From a checkpoint of a small transformer trained on Wikipedia.
Size: 2 heads of 128, 15.7M parameters.
Training: a variant of Muon for these matrices, 458M tokens, 7316 steps.
Each number is 200 + 30 x the weight over its row's rms, rounded and kept within 0 to 999. Layers, rows and columns count from 0. The size before them is the row's rms in percent of the matrix's.

# layer 4 MLP up, 896x256, rms 0.0751, rows 620-674, columns 64-127
120,257,227,192,200,221,213,208,207,171,139,150,131,197,218,218,204,215,180,213,258,208,203,222,191,203,191,181,246,211,252,204,196,210,174,210,227,185,174,190,261,202,181,232,154,212,216,159,225,264,211,263,215,199,250,140,203,218,192,172,206,239,161,241,196
099,135,215,163,198,159,182,212,130,182,201,218,234,231,235,229,183,174,236,180,240,186,165,187,154,166,191,228,198,202,186,194,219,130,242,268,205,227,191,180,229,189,189,131,214,220,183,232,230,225,173,168,213,206,224,232,214,246,226,202,193,180,181,152,177
097,215,197,204,178,178,196,204,264,167,193,214,139,243,184,195,195,144,233,245,213,233,188,185,152,186,180,196,151,205,232,221,193,216,249,263,173,189,213,202,156,229,182,225,180,169,229,170,267,185,248,244,211,243,193,210,236,209,133,184,185,169,228,220,197
101,213,170,241,198,233,193,209,194,153,222,219,155,223,201,268,182,188,200,197,215,224,227,213,225,240,128,172,226,166,199,233,163,279,221,174,264,174,161,209,231,200,184,232,197,217,191,170,198,203,182,171,169,164,197,216,203,204,207,230,179,205,181,209,239
091,198,196,218,152,222,191,199,240,185,143,170,220,239,239,183,224,193,190,217,217,277,173,247,214,198,201,247,204,173,167,210,231,243,185,204,181,188,173,201,196,187,170,172,194,186,190,177,129,197,113,228,175,243,251,206,187,242,210,230,160,206,169,181,177
096,181,203,251,182,127,239,221,222,185,179,234,178,234,183,149,172,205,197,263,168,236,210,190,264,157,204,238,220,175,171,271,164,239,144,201,154,229,255,202,190,194,183,164,227,209,270,151,245,165,213,207,230,214,251,192,185,235,183,197,191,126,121,193,194
098,197,207,151,198,240,242,217,235,275,190,173,179,194,225,210,131,214,223,258,210,197,175,192,195,245,251,220,215,211,281,210,237,233,242,173,204,168,189,181,195,165,200,180,166,232,177,196,201,183,172,215,222,207,210,257,240,130,228,209,204,206,195,233,166
088,241,171,251,204,186,159,237,185,195,244,263,231,208,173,185,228,220,206,279,258,248,157,187,214,193,194,203,220,205,124,237,191,203,201,207,202,227,254,211,149,203,248,215,189,115,151,236,193,212,204,256,173,179,250,211,187,257,167,235,188,197,176,217,211
104,202,219,180,246,273,178,255,202,247,200,195,200,169,161,135,157,143,223,162,197,163,175,219,157,177,226,201,210,216,162,180,199,245,224,195,169,228,232,202,234,212,216,189,196,176,212,189,198,189,191,220,207,209,238,245,248,221,220,201,220,166,173,175,190
098,238,176,164,176,195,164,264,233,178,171,221,161,199,233,209,192,214,198,197,222,193,208,168,225,207,170,157,182,215,227,203,236,213,202,219,213,168,190,225,180,185,258,185,250,246,176,201,248,215,239,204,181,202,160,240,189,216,215,206,217,161,214,183,239
093,148,199,171,173,169,240,183,236,196,191,201,219,199,204,226,183,180,218,143,181,151,189,161,181,156,252,236,167,182,175,195,204,245,191,207,221,202,170,307,207,247,207,233,243,236,251,175,215,200,207,181,231,219,209,178,198,192,210,192,223,246,180,167,173
105,211,168,247,221,250,214,223,216,169,206,218,195,160,249,203,234,235,206,170,227,188,159,173,215,143,206,171,195,160,167,214,184,234,256,195,192,177,216,215,243,247,192,202,156,251,212,217,201,154,170,223,170,211,239,189,174,214,146,215,208,123,131,280,203
093,226,230,184,204,251,139,229,171,220,217,197,204,224,187,194,183,220,210,184,184,192,200,227,196,243,235,187,188,249,232,224,205,216,211,241,220,230,220,230,169,197,189,178,185,190,244,207,213,185,203,222,212,150,176,103,176,199,147,217,189,215,170,183,221
092,199,227,196,201,253,221,226,255,221,202,180,205,173,173,228,156,216,168,245,185,189,194,186,219,147,212,228,192,180,262,200,211,197,162,202,182,209,188,160,182,197,230,134,201,206,173,212,236,202,172,212,213,196,213,123,202,218,248,185,221,219,173,230,165
098,201,193,187,171,247,203,172,160,171,191,144,165,175,229,193,239,158,188,147,194,201,211,182,208,227,206,171,207,223,218,209,197,214,207,210,202,227,176,152,241,202,239,170,201,141,187,194,151,212,172,219,168,268,202,216,198,159,213,212,200,222,155,206,228
091,168,215,209,186,225,211,240,195,249,207,266,196,164,286,204,262,189,155,222,173,230,194,142,223,273,210,165,236,218,201,200,186,225,168,253,202,218,176,229,230,172,159,203,209,167,161,166,228,176,204,181,195,228,191,197,251,174,220,240,191,190,221,223,174
108,212,267,181,199,203,198,195,174,235,207,186,185,188,223,238,194,204,195,225,216,230,185,236,253,220,158,199,192,159,197,214,198,235,187,209,188,193,159,265,186,236,266,190,198,180,167,171,159,222,167,240,183,298,166,176,181,175,243,261,204,196,204,206,173
106,174,213,151,218,188,172,259,206,244,288,215,227,195,155,192,267,218,219,137,158,203,240,205,238,242,188,168,228,171,174,164,229,185,239,209,142,189,220,198,186,192,156,268,155,198,209,164,252,207,233,189,266,221,247,241,158,231,219,246,181,215,181,207,189
132,184,211,203,195,200,184,159,200,237,269,160,223,217,203,202,239,222,155,219,192,162,272,169,216,242,207,246,147,212,210,164,189,206,211,190,167,149,239,187,218,218,208,236,189,203,167,148,198,187,163,185,192,215,208,205,165,228,244,159,223,184,162,167,242
098,143,214,174,248,198,247,222,155,152,273,166,241,192,145,239,268,234,194,184,224,198,227,208,155,213,232,170,222,194,123,204,246,180,229,140,191,187,187,153,212,163,232,153,214,191,215,212,250,170,214,212,187,231,183,225,258,161,198,280,139,190,180,230,234
095,221,190,163,149,156,249,198,204,243,163,173,172,300,254,194,202,192,171,221,213,188,199,236,221,216,180,218,246,184,167,195,259,167,244,180,205,218,233,209,160,213,234,173,173,222,177,173,250,167,228,183,229,198,214,214,185,186,186,167,228,227,171,171,212
106,179,230,205,210,203,231,175,140,169,214,172,234,192,236,216,236,182,192,153,231,224,231,163,178,206,233,244,224,222,202,224,211,215,173,225,143,204,233,233,200,213,204,183,215,145,209,215,261,224,210,166,223,180,151,168,198,266,176,200,220,162,178,187,148
109,158,236,224,248,219,182,195,234,261,164,206,273,194,180,167,160,201,236,203,278,202,168,164,218,178,199,198,150,186,228,184,190,268,190,195,157,205,202,217,144,200,208,179,186,168,240,212,214,188,160,209,189,248,256,103,173,268,242,192,196,178,216,169,230
100,264,232,193,323,174,178,197,241,149,190,184,194,149,245,182,207,199,267,218,240,187,196,200,161,191,207,176,179,193,164,193,194,164,195,213,230,177,179,178,235,231,229,185,122,205,228,162,198,234,225,182,230,232,203,154,210,248,163,152,173,203,190,238,107
112,213,210,206,190,238,210,248,162,174,191,209,171,145,231,186,173,207,249,142,252,162,214,169,196,172,194,170,266,206,171,185,207,193,209,229,241,196,169,224,175,172,201,194,187,219,173,180,200,202,157,214,211,203,200,205,194,222,194,255,185,175,262,177,193
109,228,230,198,239,235,206,216,171,212,226,207,237,238,187,158,213,190,227,181,210,196,255,210,170,186,184,220,181,188,223,149,269,198,181,254,156,167,184,203,212,180,195,204,204,197,153,227,214,188,217,196,197,202,260,232,217,201,186,200,267,211,210,196,241
101,217,180,216,253,195,183,223,151,211,207,192,213,152,188,126,182,213,187,190,203,197,140,183,199,201,213,206,244,232,191,221,222,213,248,170,231,193,207,197,188,143,230,240,200,153,265,205,160,174,161,146,186,194,122,201,200,175,245,132,217,189,162,217,182
099,214,228,217,204,210,164,197,196,208,193,246,202,280,202,193,230,196,204,211,252,248,226,197,228,165,144,234,217,221,201,180,173,209,200,196,218,164,197,173,206,222,210,173,189,179,207,236,193,156,205,215,203,200,164,240,196,139,206,151,230,163,189,216,206
101,190,175,219,251,246,175,190,196,166,202,235,211,117,180,196,232,198,202,190,253,231,140,214,241,175,220,206,157,176,186,202,190,213,217,210,202,199,177,170,234,211,223,191,222,193,214,212,220,220,198,257,204,167,188,181,162,153,252,173,218,175,233,215,199
098,247,246,215,234,212,154,233,192,194,201,209,202,191,209,244,209,216,193,261,173,212,204,162,215,189,130,221,209,166,228,230,224,209,213,162,148,206,212,243,213,209,241,234,227,185,237,237,155,212,261,260,251,133,186,230,178,192,187,117,242,206,157,174,198
098,228,187,234,228,171,230,189,245,232,178,221,160,179,204,233,180,167,275,232,258,259,246,203,219,227,155,195,175,223,213,204,241,227,208,213,169,152,236,211,210,184,196,228,188,171,188,227,183,241,193,171,210,181,161,257,112,200,167,211,195,216,165,143,222
118,182,246,206,199,207,229,257,147,204,225,165,196,148,227,215,252,176,175,188,205,183,290,151,246,170,188,202,188,237,188,202,181,190,211,184,180,129,233,233,151,204,207,186,220,136,193,176,286,137,233,164,242,201,180,179,250,176,191,198,192,226,143,171,228
102,210,186,168,241,221,178,205,204,180,238,214,200,186,250,213,218,204,251,174,230,254,247,163,225,205,205,217,186,166,201,168,231,235,199,175,245,195,204,181,200,131,174,182,228,218,206,196,223,206,196,154,232,162,192,233,196,189,241,200,189,213,191,237,230
109,190,218,212,176,268,266,191,184,211,201,122,190,189,178,206,202,199,240,196,201,220,180,180,207,243,182,192,224,225,178,174,265,176,227,239,144,233,237,216,201,269,165,170,215,206,209,190,193,139,256,186,167,226,202,220,218,182,266,147,227,188,198,191,252
097,235,224,243,187,197,230,216,187,218,237,140,194,179,202,172,246,165,178,193,246,207,224,228,171,156,214,170,227,214,201,216,206,219,237,186,195,223,180,219,161,256,235,192,169,212,225,221,181,168,183,211,200,201,220,234,216,214,149,207,169,171,188,239,209
102,178,250,184,190,238,203,147,203,184,194,181,186,234,145,248,265,150,192,212,284,197,173,172,182,200,229,187,249,171,162,244,186,220,179,190,180,159,225,202,180,246,261,232,231,212,226,205,195,207,181,196,214,187,222,228,190,209,247,234,220,165,178,155,182
104,209,166,218,251,215,170,210,243,177,190,184,220,224,229,192,189,218,222,206,242,184,191,217,190,224,230,175,160,181,239,223,195,172,197,171,181,198,178,208,255,237,212,177,233,203,208,201,271,195,242,257,186,207,158,222,164,184,216,228,195,174,212,242,218
095,203,201,197,167,224,176,229,225,208,219,218,198,206,222,201,164,193,224,210,199,204,196,215,199,201,195,141,222,187,199,233,246,256,180,177,198,228,171,196,170,214,191,233,215,135,172,158,216,200,182,211,170,249,196,191,187,169,206,196,235,177,213,206,208
094,209,226,168,184,255,177,213,162,170,252,197,231,250,239,213,266,185,207,151,240,176,183,194,169,169,164,171,174,261,170,180,251,163,171,181,219,175,225,200,203,211,170,136,191,203,201,221,256,176,199,188,197,186,190,184,223,204,196,204,178,191,210,228,118
101,207,242,198,175,195,229,197,208,151,216,228,178,176,205,191,205,183,207,213,177,235,163,217,206,168,184,225,237,212,216,195,229,192,204,165,238,260,196,143,171,229,196,185,243,165,216,223,211,214,176,263,241,223,166,140,224,232,169,194,224,213,226,158,177
106,180,171,243,204,226,174,206,224,208,200,256,174,253,202,157,250,203,223,244,187,214,141,219,262,201,179,208,194,140,205,228,220,221,216,130,215,219,220,204,225,245,154,189,201,197,152,184,194,227,179,237,224,177,235,184,173,174,221,159,223,149,178,246,238
098,164,185,200,223,125,174,191,200,226,225,208,214,180,227,212,205,242,131,166,167,187,145,198,162,175,196,201,231,176,199,208,250,208,195,203,237,231,240,225,212,237,225,158,195,178,234,189,217,204,188,167,201,171,195,149,196,195,245,147,185,168,196,150,178
107,263,247,217,214,214,202,170,217,150,194,218,234,166,168,225,179,194,267,214,202,216,233,196,198,174,217,176,122,169,210,207,213,223,172,184,204,184,195,156,226,224,209,241,209,250,165,193,197,153,162,178,220,186,266,188,218,147,162,216,229,191,154,218,193
109,249,261,195,161,170,193,193,243,173,220,186,171,205,196,219,177,155,215,242,220,200,177,231,219,176,207,228,232,194,192,162,178,222,217,214,161,155,175,242,188,169,200,176,155,205,190,274,218,165,133,150,190,219,204,184,195,201,166,181,196,172,165,215,218
100,274,258,234,218,231,218,185,232,165,198,182,221,199,173,205,174,173,203,220,232,209,199,180,199,229,313,209,208,212,222,208,229,212,220,228,187,239,193,193,253,205,164,220,196,183,226,202,206,178,193,215,182,180,253,155,254,201,212,187,238,208,215,178,176
091,147,163,242,220,206,221,223,173,189,172,179,191,236,171,190,219,165,234,201,241,170,137,196,151,251,214,233,219,195,127,221,250,187,163,171,246,190,220,188,189,206,241,146,214,198,189,183,257,185,196,197,186,177,214,197,202,223,179,198,254,178,218,235,210
090,197,194,237,214,251,168,200,227,205,202,157,141,204,232,215,192,218,204,146,164,205,161,174,237,206,258,208,205,200,180,208,203,181,245,201,192,217,175,231,207,223,191,232,147,189,203,245,197,171,161,219,206,166,203,187,184,212,184,216,218,169,175,198,254
095,178,194,226,149,192,173,251,277,165,184,191,136,182,226,222,226,213,217,177,184,212,200,151,191,207,238,244,197,168,194,222,242,226,237,228,212,226,171,218,177,198,259,157,197,255,206,180,170,171,208,196,187,184,228,194,190,232,186,258,190,215,231,178,175
087,153,179,193,199,191,217,176,197,210,225,210,224,201,237,199,197,153,164,155,190,200,170,112,213,167,219,222,208,213,197,218,195,208,231,227,228,209,248,213,271,222,187,197,165,174,191,236,195,216,149,244,174,177,179,186,188,196,265,165,238,168,205,163,168
100,218,199,207,211,242,198,175,182,178,235,159,193,190,209,203,183,212,196,210,182,276,181,178,176,211,219,127,203,182,240,160,204,206,264,184,190,164,203,214,187,194,235,208,190,172,265,159,224,213,188,180,167,210,168,190,263,202,192,221,170,145,209,196,166
104,222,197,249,156,217,156,232,190,233,164,169,242,208,195,241,190,192,214,231,159,277,211,186,165,182,198,263,259,183,195,197,243,158,230,165,197,161,182,225,225,180,202,148,173,158,223,157,242,155,184,211,267,116,213,228,181,142,207,251,236,184,253,168,155
089,175,215,242,203,243,192,220,222,202,142,223,195,167,202,198,216,202,193,199,163,161,239,198,207,215,250,183,194,206,175,200,192,198,169,179,201,207,193,204,169,244,173,148,249,223,248,196,238,263,129,171,203,195,204,213,181,150,170,219,137,234,213,230,129
109,210,179,153,154,212,190,264,197,166,228,178,177,251,243,223,252,240,208,213,210,209,189,174,195,172,249,193,241,208,225,199,210,179,191,198,210,189,197,213,172,191,268,193,207,276,184,208,191,246,243,245,195,184,210,247,112,200,219,191,199,201,199,197,129
082,150,166,193,243,192,163,223,251,202,237,203,244,206,163,108,206,191,182,255,206,142,248,223,156,224,168,207,235,227,216,179,200,187,161,196,194,202,176,183,225,159,179,129,180,174,155,248,200,250,157,174,197,171,199,166,175,237,252,215,151,205,156,198,178
106,203,196,204,193,233,170,244,231,175,187,281,223,163,198,186,199,222,251,179,247,187,258,257,156,176,150,235,210,206,160,177,203,212,225,174,222,250,191,219,220,184,232,220,197,240,177,181,220,201,184,157,236,223,245,195,197,244,223,241,187,232,177,155,180
# layer 4 MLP down (transposed), 896x256, rms 0.0361, rows 620-673, columns 64-127
113,142,190,204,244,195,237,202,200,178,218,206,242,200,147,204,207,163,218,218,172,165,240,194,142,231,143,219,182,196,220,205,206,181,203,209,232,160,208,202,193,163,202,240,152,184,195,208,209,159,250,269,221,203,193,223,290,203,183,160,216,242,188,201,197
095,177,186,221,140,224,194,167,254,212,144,222,203,184,226,224,218,215,196,184,158,260,197,187,178,196,185,187,183,213,169,193,184,158,159,187,220,240,239,162,219,259,165,178,170,187,243,186,206,170,204,179,181,253,193,169,233,172,180,219,143,210,241,155,235
101,159,201,200,174,194,228,193,243,102,240,207,188,199,169,208,176,241,184,160,189,221,194,247,170,153,177,213,238,137,201,180,232,199,172,159,204,217,209,173,245,188,226,208,181,179,199,151,231,224,220,146,218,196,195,217,184,169,178,266,189,198,169,208,269
101,236,207,177,221,221,201,164,213,175,182,159,229,239,196,217,209,190,190,134,193,201,237,248,272,191,171,222,220,215,184,210,223,208,206,232,187,186,179,204,193,164,192,247,181,219,199,205,200,207,172,187,228,212,219,207,236,164,185,151,202,201,209,230,219
106,228,170,172,211,191,193,162,121,219,219,219,194,154,205,191,199,226,224,209,186,228,187,195,166,230,176,170,211,222,221,204,167,159,188,181,273,175,206,197,212,177,221,182,214,234,171,239,182,265,202,223,204,217,161,180,220,191,178,187,255,246,196,208,263
105,210,208,171,228,206,173,187,203,231,208,176,218,140,168,170,165,219,248,164,195,196,192,221,173,170,199,216,255,234,212,167,245,165,209,171,234,165,225,166,204,182,197,224,211,177,209,224,168,235,202,207,182,186,156,178,225,205,174,208,168,208,269,151,193
091,137,209,254,232,177,112,202,169,184,201,154,174,208,197,243,202,201,241,244,187,211,143,183,180,233,177,217,169,193,182,204,193,212,196,163,186,216,227,221,183,183,205,198,263,256,205,234,228,198,131,247,216,201,228,166,189,139,142,203,233,153,207,216,200
083,201,228,220,208,231,172,189,203,218,202,210,188,193,232,174,184,182,192,186,242,160,208,199,228,198,183,225,155,224,190,227,202,201,184,209,291,236,180,210,226,140,198,251,228,213,228,192,217,177,166,180,238,152,177,179,233,142,219,185,165,174,189,204,208
105,250,230,214,204,157,214,136,181,225,158,181,193,184,230,257,215,260,159,211,176,253,206,200,155,231,186,204,195,177,183,253,202,236,185,188,194,213,155,203,238,232,177,225,221,228,140,217,236,244,221,151,177,179,200,174,184,185,172,175,232,227,272,238,192
091,162,183,254,149,217,181,173,192,214,203,181,152,177,207,175,163,195,198,228,247,223,123,176,228,175,235,199,185,238,209,143,189,225,188,202,214,213,199,196,240,214,263,225,158,138,174,163,278,217,156,222,195,186,177,194,227,238,171,174,184,220,172,213,216
087,243,178,178,164,248,217,226,194,230,235,235,196,253,166,219,221,183,184,184,198,240,223,170,238,222,217,204,193,247,206,241,211,187,205,238,151,248,197,207,189,160,156,189,183,189,156,149,241,195,185,162,147,228,191,188,163,218,177,184,210,222,199,174,238
109,122,127,225,253,227,198,216,195,172,273,171,192,155,162,235,203,178,161,204,171,213,170,210,196,171,123,252,212,209,177,168,185,208,225,169,159,231,229,122,211,165,233,228,176,251,223,208,170,184,216,196,210,205,139,209,181,248,240,161,244,258,195,216,189
098,203,197,226,195,222,197,175,193,174,175,248,201,227,175,231,207,146,272,214,241,202,213,239,181,242,252,239,233,150,221,236,230,194,244,197,191,129,188,210,191,219,200,211,202,232,216,120,212,240,190,190,220,199,250,173,191,140,203,178,239,222,185,186,192
090,188,206,203,214,210,146,211,253,150,164,197,174,209,207,216,231,212,202,281,199,143,202,210,197,168,183,252,201,201,197,181,195,196,215,172,218,202,248,186,184,168,232,228,209,176,125,205,214,207,224,171,193,229,218,172,151,209,175,197,159,268,199,226,198
094,192,211,220,193,134,132,156,165,235,205,228,189,199,194,227,201,186,239,138,225,207,205,229,191,214,249,232,165,195,183,172,212,200,203,190,197,208,182,216,198,214,202,184,144,213,223,197,199,214,199,184,137,217,216,215,186,156,196,243,165,244,221,202,181
098,193,186,209,220,171,210,196,159,180,207,187,230,205,177,165,263,231,201,213,209,172,202,233,161,174,224,221,204,178,186,225,248,177,275,150,224,145,190,213,179,161,166,199,187,211,249,235,258,216,152,260,222,151,227,193,161,181,227,158,255,187,163,166,198
111,235,190,117,195,225,199,200,146,186,208,253,192,189,219,157,155,230,202,193,208,154,223,208,162,208,196,206,200,163,198,207,202,182,209,188,138,182,221,173,179,225,145,231,253,160,206,144,174,182,155,191,201,201,219,265,205,221,244,187,220,241,218,236,201
113,182,153,232,195,203,231,159,181,161,210,216,189,239,185,189,162,176,236,233,176,191,192,214,162,156,202,188,210,180,187,219,194,167,255,189,209,140,157,158,157,160,188,199,214,182,184,245,217,257,204,251,189,203,196,183,245,241,200,228,200,195,195,164,140
130,149,186,235,210,200,211,270,184,263,175,182,177,188,192,212,192,184,218,180,236,204,184,260,159,205,179,204,264,181,198,142,143,155,247,210,205,195,147,162,245,208,204,241,116,204,124,184,212,191,195,278,210,194,161,199,165,247,190,193,207,157,258,226,191
101,258,175,193,172,241,176,158,196,200,185,246,210,279,237,166,191,224,201,210,184,241,196,191,161,194,185,205,161,201,220,230,181,228,210,193,196,234,182,196,190,214,188,210,184,208,152,162,181,238,203,266,191,186,231,232,170,215,182,181,237,184,155,148,131
091,232,189,208,263,189,185,163,186,199,176,177,206,213,183,233,147,210,258,183,221,185,179,115,183,168,167,156,189,265,225,223,208,189,140,217,196,211,164,139,201,196,248,188,230,169,186,237,178,211,178,198,238,233,202,221,226,229,188,233,185,137,214,206,307
108,187,207,170,210,195,258,250,279,142,171,178,222,216,233,247,210,257,292,257,180,173,199,150,191,163,188,176,202,182,161,189,213,197,203,221,170,207,238,193,125,135,215,202,224,220,204,214,232,197,183,245,131,197,196,195,194,226,217,157,232,194,220,235,236
109,201,244,170,166,232,236,242,172,235,225,213,151,232,163,234,207,252,223,171,202,181,206,230,183,162,226,191,206,196,214,146,144,189,175,184,161,205,147,219,198,218,223,219,218,188,188,203,166,237,156,258,220,202,157,222,206,175,188,230,256,191,155,185,205
095,239,231,235,161,220,216,161,180,163,230,199,217,256,163,223,204,159,160,188,235,226,242,177,196,177,191,202,192,166,214,221,181,230,177,201,142,220,178,228,154,240,188,153,188,168,156,153,208,171,160,194,175,214,156,176,181,184,174,205,214,206,229,233,251
113,170,192,206,281,184,207,153,184,243,206,181,178,239,163,169,175,184,149,216,222,217,182,188,173,238,172,227,201,184,249,193,212,217,244,219,156,224,221,166,191,220,168,217,200,224,189,149,224,175,185,195,239,233,249,201,194,198,199,149,220,199,170,179,224
111,216,219,216,213,187,192,209,244,204,206,216,183,180,184,145,140,228,179,213,184,195,183,167,166,175,225,150,212,166,179,200,177,183,232,162,212,186,228,158,207,146,206,178,180,249,147,221,165,214,182,239,243,217,217,214,182,273,196,167,221,190,180,204,189
102,177,149,197,180,169,193,214,199,210,162,238,190,163,191,210,208,232,164,244,231,221,223,227,175,193,190,199,179,216,163,213,175,167,174,185,188,158,258,255,210,193,183,228,214,222,218,238,210,249,191,185,196,164,208,155,162,194,189,252,235,206,260,194,190
101,220,251,211,188,179,172,193,240,184,182,203,223,201,183,163,217,225,199,158,217,172,163,256,171,195,178,143,176,222,246,168,188,209,236,201,269,162,212,164,176,214,156,186,206,108,187,163,194,257,190,220,178,206,227,184,246,201,196,205,202,185,202,169,220
102,179,199,165,185,187,216,212,170,226,158,131,167,241,190,231,155,208,218,149,175,210,155,227,138,236,206,186,227,222,210,176,201,203,195,199,204,238,190,175,194,180,217,235,185,238,246,208,256,172,190,172,166,195,198,254,171,192,196,214,197,231,192,233,200
090,184,215,176,168,178,183,201,209,153,180,169,105,237,185,189,217,194,214,194,227,165,188,192,225,163,196,137,205,244,201,179,192,204,218,167,220,177,224,179,219,147,176,211,252,234,156,170,219,198,193,192,183,190,204,210,193,172,177,199,205,187,165,191,218
097,219,217,173,176,194,197,213,128,209,276,245,216,266,199,175,234,178,135,231,174,198,188,243,216,239,194,187,222,216,159,205,204,261,212,162,221,219,153,169,176,243,188,189,182,200,240,211,195,119,180,207,201,242,194,185,230,115,160,198,201,239,233,243,175
114,214,161,184,220,205,204,213,226,191,202,188,200,219,183,192,268,213,219,237,215,163,223,184,241,234,210,223,251,205,118,168,218,220,214,186,187,196,198,189,212,177,192,203,240,214,164,252,190,196,203,235,167,258,188,269,159,234,195,167,197,177,244,214,202
106,174,171,180,243,201,200,175,188,194,187,233,167,211,197,208,217,209,198,217,180,205,103,194,188,235,190,187,195,264,165,226,200,231,231,170,218,190,235,168,199,192,211,182,246,187,207,185,161,196,174,212,210,213,160,159,187,150,187,233,237,198,226,189,181
107,225,260,205,175,166,203,157,189,222,158,233,162,233,221,210,159,265,163,216,144,200,195,181,236,222,226,196,204,229,208,183,143,179,199,203,205,162,218,222,205,170,181,229,175,218,161,198,245,244,202,223,215,208,215,236,172,255,200,224,184,201,190,153,202
095,198,165,160,249,144,165,234,180,224,184,210,215,263,191,225,203,152,202,212,205,153,165,169,253,217,236,201,176,201,169,181,205,193,146,226,198,197,239,183,228,196,245,195,179,209,217,189,264,146,227,148,230,184,167,197,217,171,206,233,215,214,172,163,172
099,195,137,208,206,194,169,269,214,193,202,260,194,173,178,144,148,205,225,257,157,173,206,245,168,233,239,218,191,238,166,261,172,240,228,200,178,245,216,219,263,153,217,234,201,248,157,240,212,199,195,208,199,142,211,235,228,205,184,157,223,222,173,234,193
099,210,165,170,146,175,257,200,216,198,179,240,221,216,173,229,170,233,177,208,195,212,193,161,157,214,211,257,193,227,168,231,149,239,240,231,159,200,198,170,184,216,182,208,196,257,250,269,208,155,134,213,196,221,222,154,232,236,165,199,201,199,180,138,209
091,195,151,180,260,192,238,240,187,209,208,176,201,186,238,182,196,182,235,189,194,145,202,170,186,248,224,179,177,200,233,200,195,204,195,175,188,131,237,207,174,188,195,213,168,249,222,188,174,176,177,243,177,169,257,195,211,199,201,196,165,189,246,228,216
088,182,178,181,197,190,218,205,222,248,201,241,210,199,153,172,138,209,186,249,192,150,204,228,227,210,195,239,202,169,197,220,193,267,226,208,167,253,147,218,201,234,210,268,206,220,220,200,144,214,214,239,174,210,163,229,186,156,221,215,230,251,181,207,236
108,137,183,210,188,216,189,162,123,184,160,196,229,219,173,179,180,207,184,211,211,178,256,218,278,202,158,215,224,182,170,171,149,172,169,253,237,208,149,189,189,178,224,220,181,277,205,166,207,195,182,241,190,197,206,217,187,178,163,130,204,196,194,190,180
102,221,216,219,188,201,217,128,182,171,135,195,234,187,169,187,189,175,173,166,198,190,190,195,195,203,208,265,196,212,208,186,210,164,222,164,203,175,195,250,187,199,188,226,215,131,250,177,277,169,231,179,223,194,181,215,209,199,183,163,142,210,244,204,181
094,184,214,243,163,194,183,202,211,280,212,186,195,202,199,180,180,223,214,208,179,235,214,136,168,253,235,203,152,198,239,205,202,167,207,227,172,214,172,225,228,209,182,238,195,196,195,214,227,213,231,177,216,204,224,214,159,233,236,212,188,261,173,238,173
107,208,221,268,222,204,217,221,218,134,193,241,194,197,258,234,201,189,191,189,207,165,235,211,141,211,215,210,165,256,153,220,175,177,190,196,191,196,158,198,209,210,224,153,177,214,228,252,219,241,226,194,230,210,192,187,225,208,264,212,207,211,214,214,101
108,181,222,262,185,167,216,201,259,157,136,173,187,166,176,200,203,192,186,201,179,197,220,182,166,222,183,255,161,190,181,188,234,148,206,246,167,203,212,163,199,195,238,178,195,193,201,214,176,197,216,232,233,201,214,233,228,200,230,195,231,210,188,217,204
102,177,190,217,157,176,159,242,262,242,191,230,233,189,243,218,168,170,237,191,206,134,152,177,219,194,203,293,193,219,273,158,232,197,188,177,147,202,197,237,216,279,193,184,228,209,174,220,216,205,192,199,181,219,207,193,238,243,239,225,155,236,229,170,165
092,247,230,250,190,223,193,246,217,173,175,169,201,219,249,185,249,173,138,197,220,185,223,193,244,203,199,184,221,200,213,215,209,203,197,224,148,205,131,212,215,247,241,185,200,267,195,205,189,181,214,152,232,203,183,165,228,239,244,180,144,192,204,270,197
091,177,236,223,200,142,219,207,178,209,211,245,254,192,207,180,199,181,175,244,216,217,212,240,193,219,150,250,228,198,190,219,184,149,195,164,201,205,196,192,219,203,186,180,232,232,222,178,203,203,231,195,174,236,160,204,209,164,237,218,216,229,214,232,218
098,178,138,149,159,205,230,208,165,204,217,262,182,199,190,214,190,225,183,189,209,218,172,174,203,201,197,240,201,180,172,228,221,197,164,184,249,236,232,197,201,194,204,216,167,144,164,214,191,224,165,248,216,220,237,215,153,226,226,189,194,154,149,202,162
096,213,241,203,231,166,179,240,210,265,179,219,211,196,202,219,208,208,234,233,178,265,210,220,225,182,257,151,173,219,191,223,196,176,179,215,194,208,151,218,181,242,187,190,228,253,193,169,213,199,185,203,220,260,222,254,214,197,198,169,202,172,254,218,171
093,242,229,191,167,167,224,241,152,169,202,244,170,184,191,156,236,228,180,176,218,193,203,215,192,174,240,226,211,190,174,202,145,213,162,226,147,203,202,225,197,202,193,214,223,213,217,214,235,173,144,198,160,196,191,198,149,185,201,169,202,158,213,181,216
106,225,179,175,239,154,164,192,182,266,233,170,222,257,261,212,182,222,202,217,166,260,233,213,181,205,238,185,206,174,211,203,187,178,191,129,122,185,196,248,203,223,167,174,235,236,223,181,148,182,220,219,217,165,228,184,206,205,209,176,211,179,239,195,168
088,205,226,209,226,165,212,204,160,207,186,206,216,197,166,196,257,162,223,185,232,235,164,188,204,189,150,186,194,194,222,151,172,208,257,198,212,178,227,223,196,182,195,210,175,161,175,188,206,152,256,187,196,218,180,149,174,258,165,238,221,182,261,143,245
110,245,193,235,243,212,229,233,162,236,213,216,200,152,175,186,144,160,265,252,136,220,245,201,180,242,216,188,227,176,161,172,193,214,188,162,184,214,188,204,198,162,213,202,195,197,172,158,216,205,159,154,203,208,202,144,236,192,195,239,246,279,170,218,234
094,252,140,157,197,185,212,218,184,129,188,200,206,213,206,171,207,148,166,202,160,212,155,197,231,222,170,237,220,239,227,239,157,183,141,210,230,238,171,176,217,220,169,242,197,182,260,214,165,222,168,179,115,260,126,229,221,179,190,208,187,198,201,169,211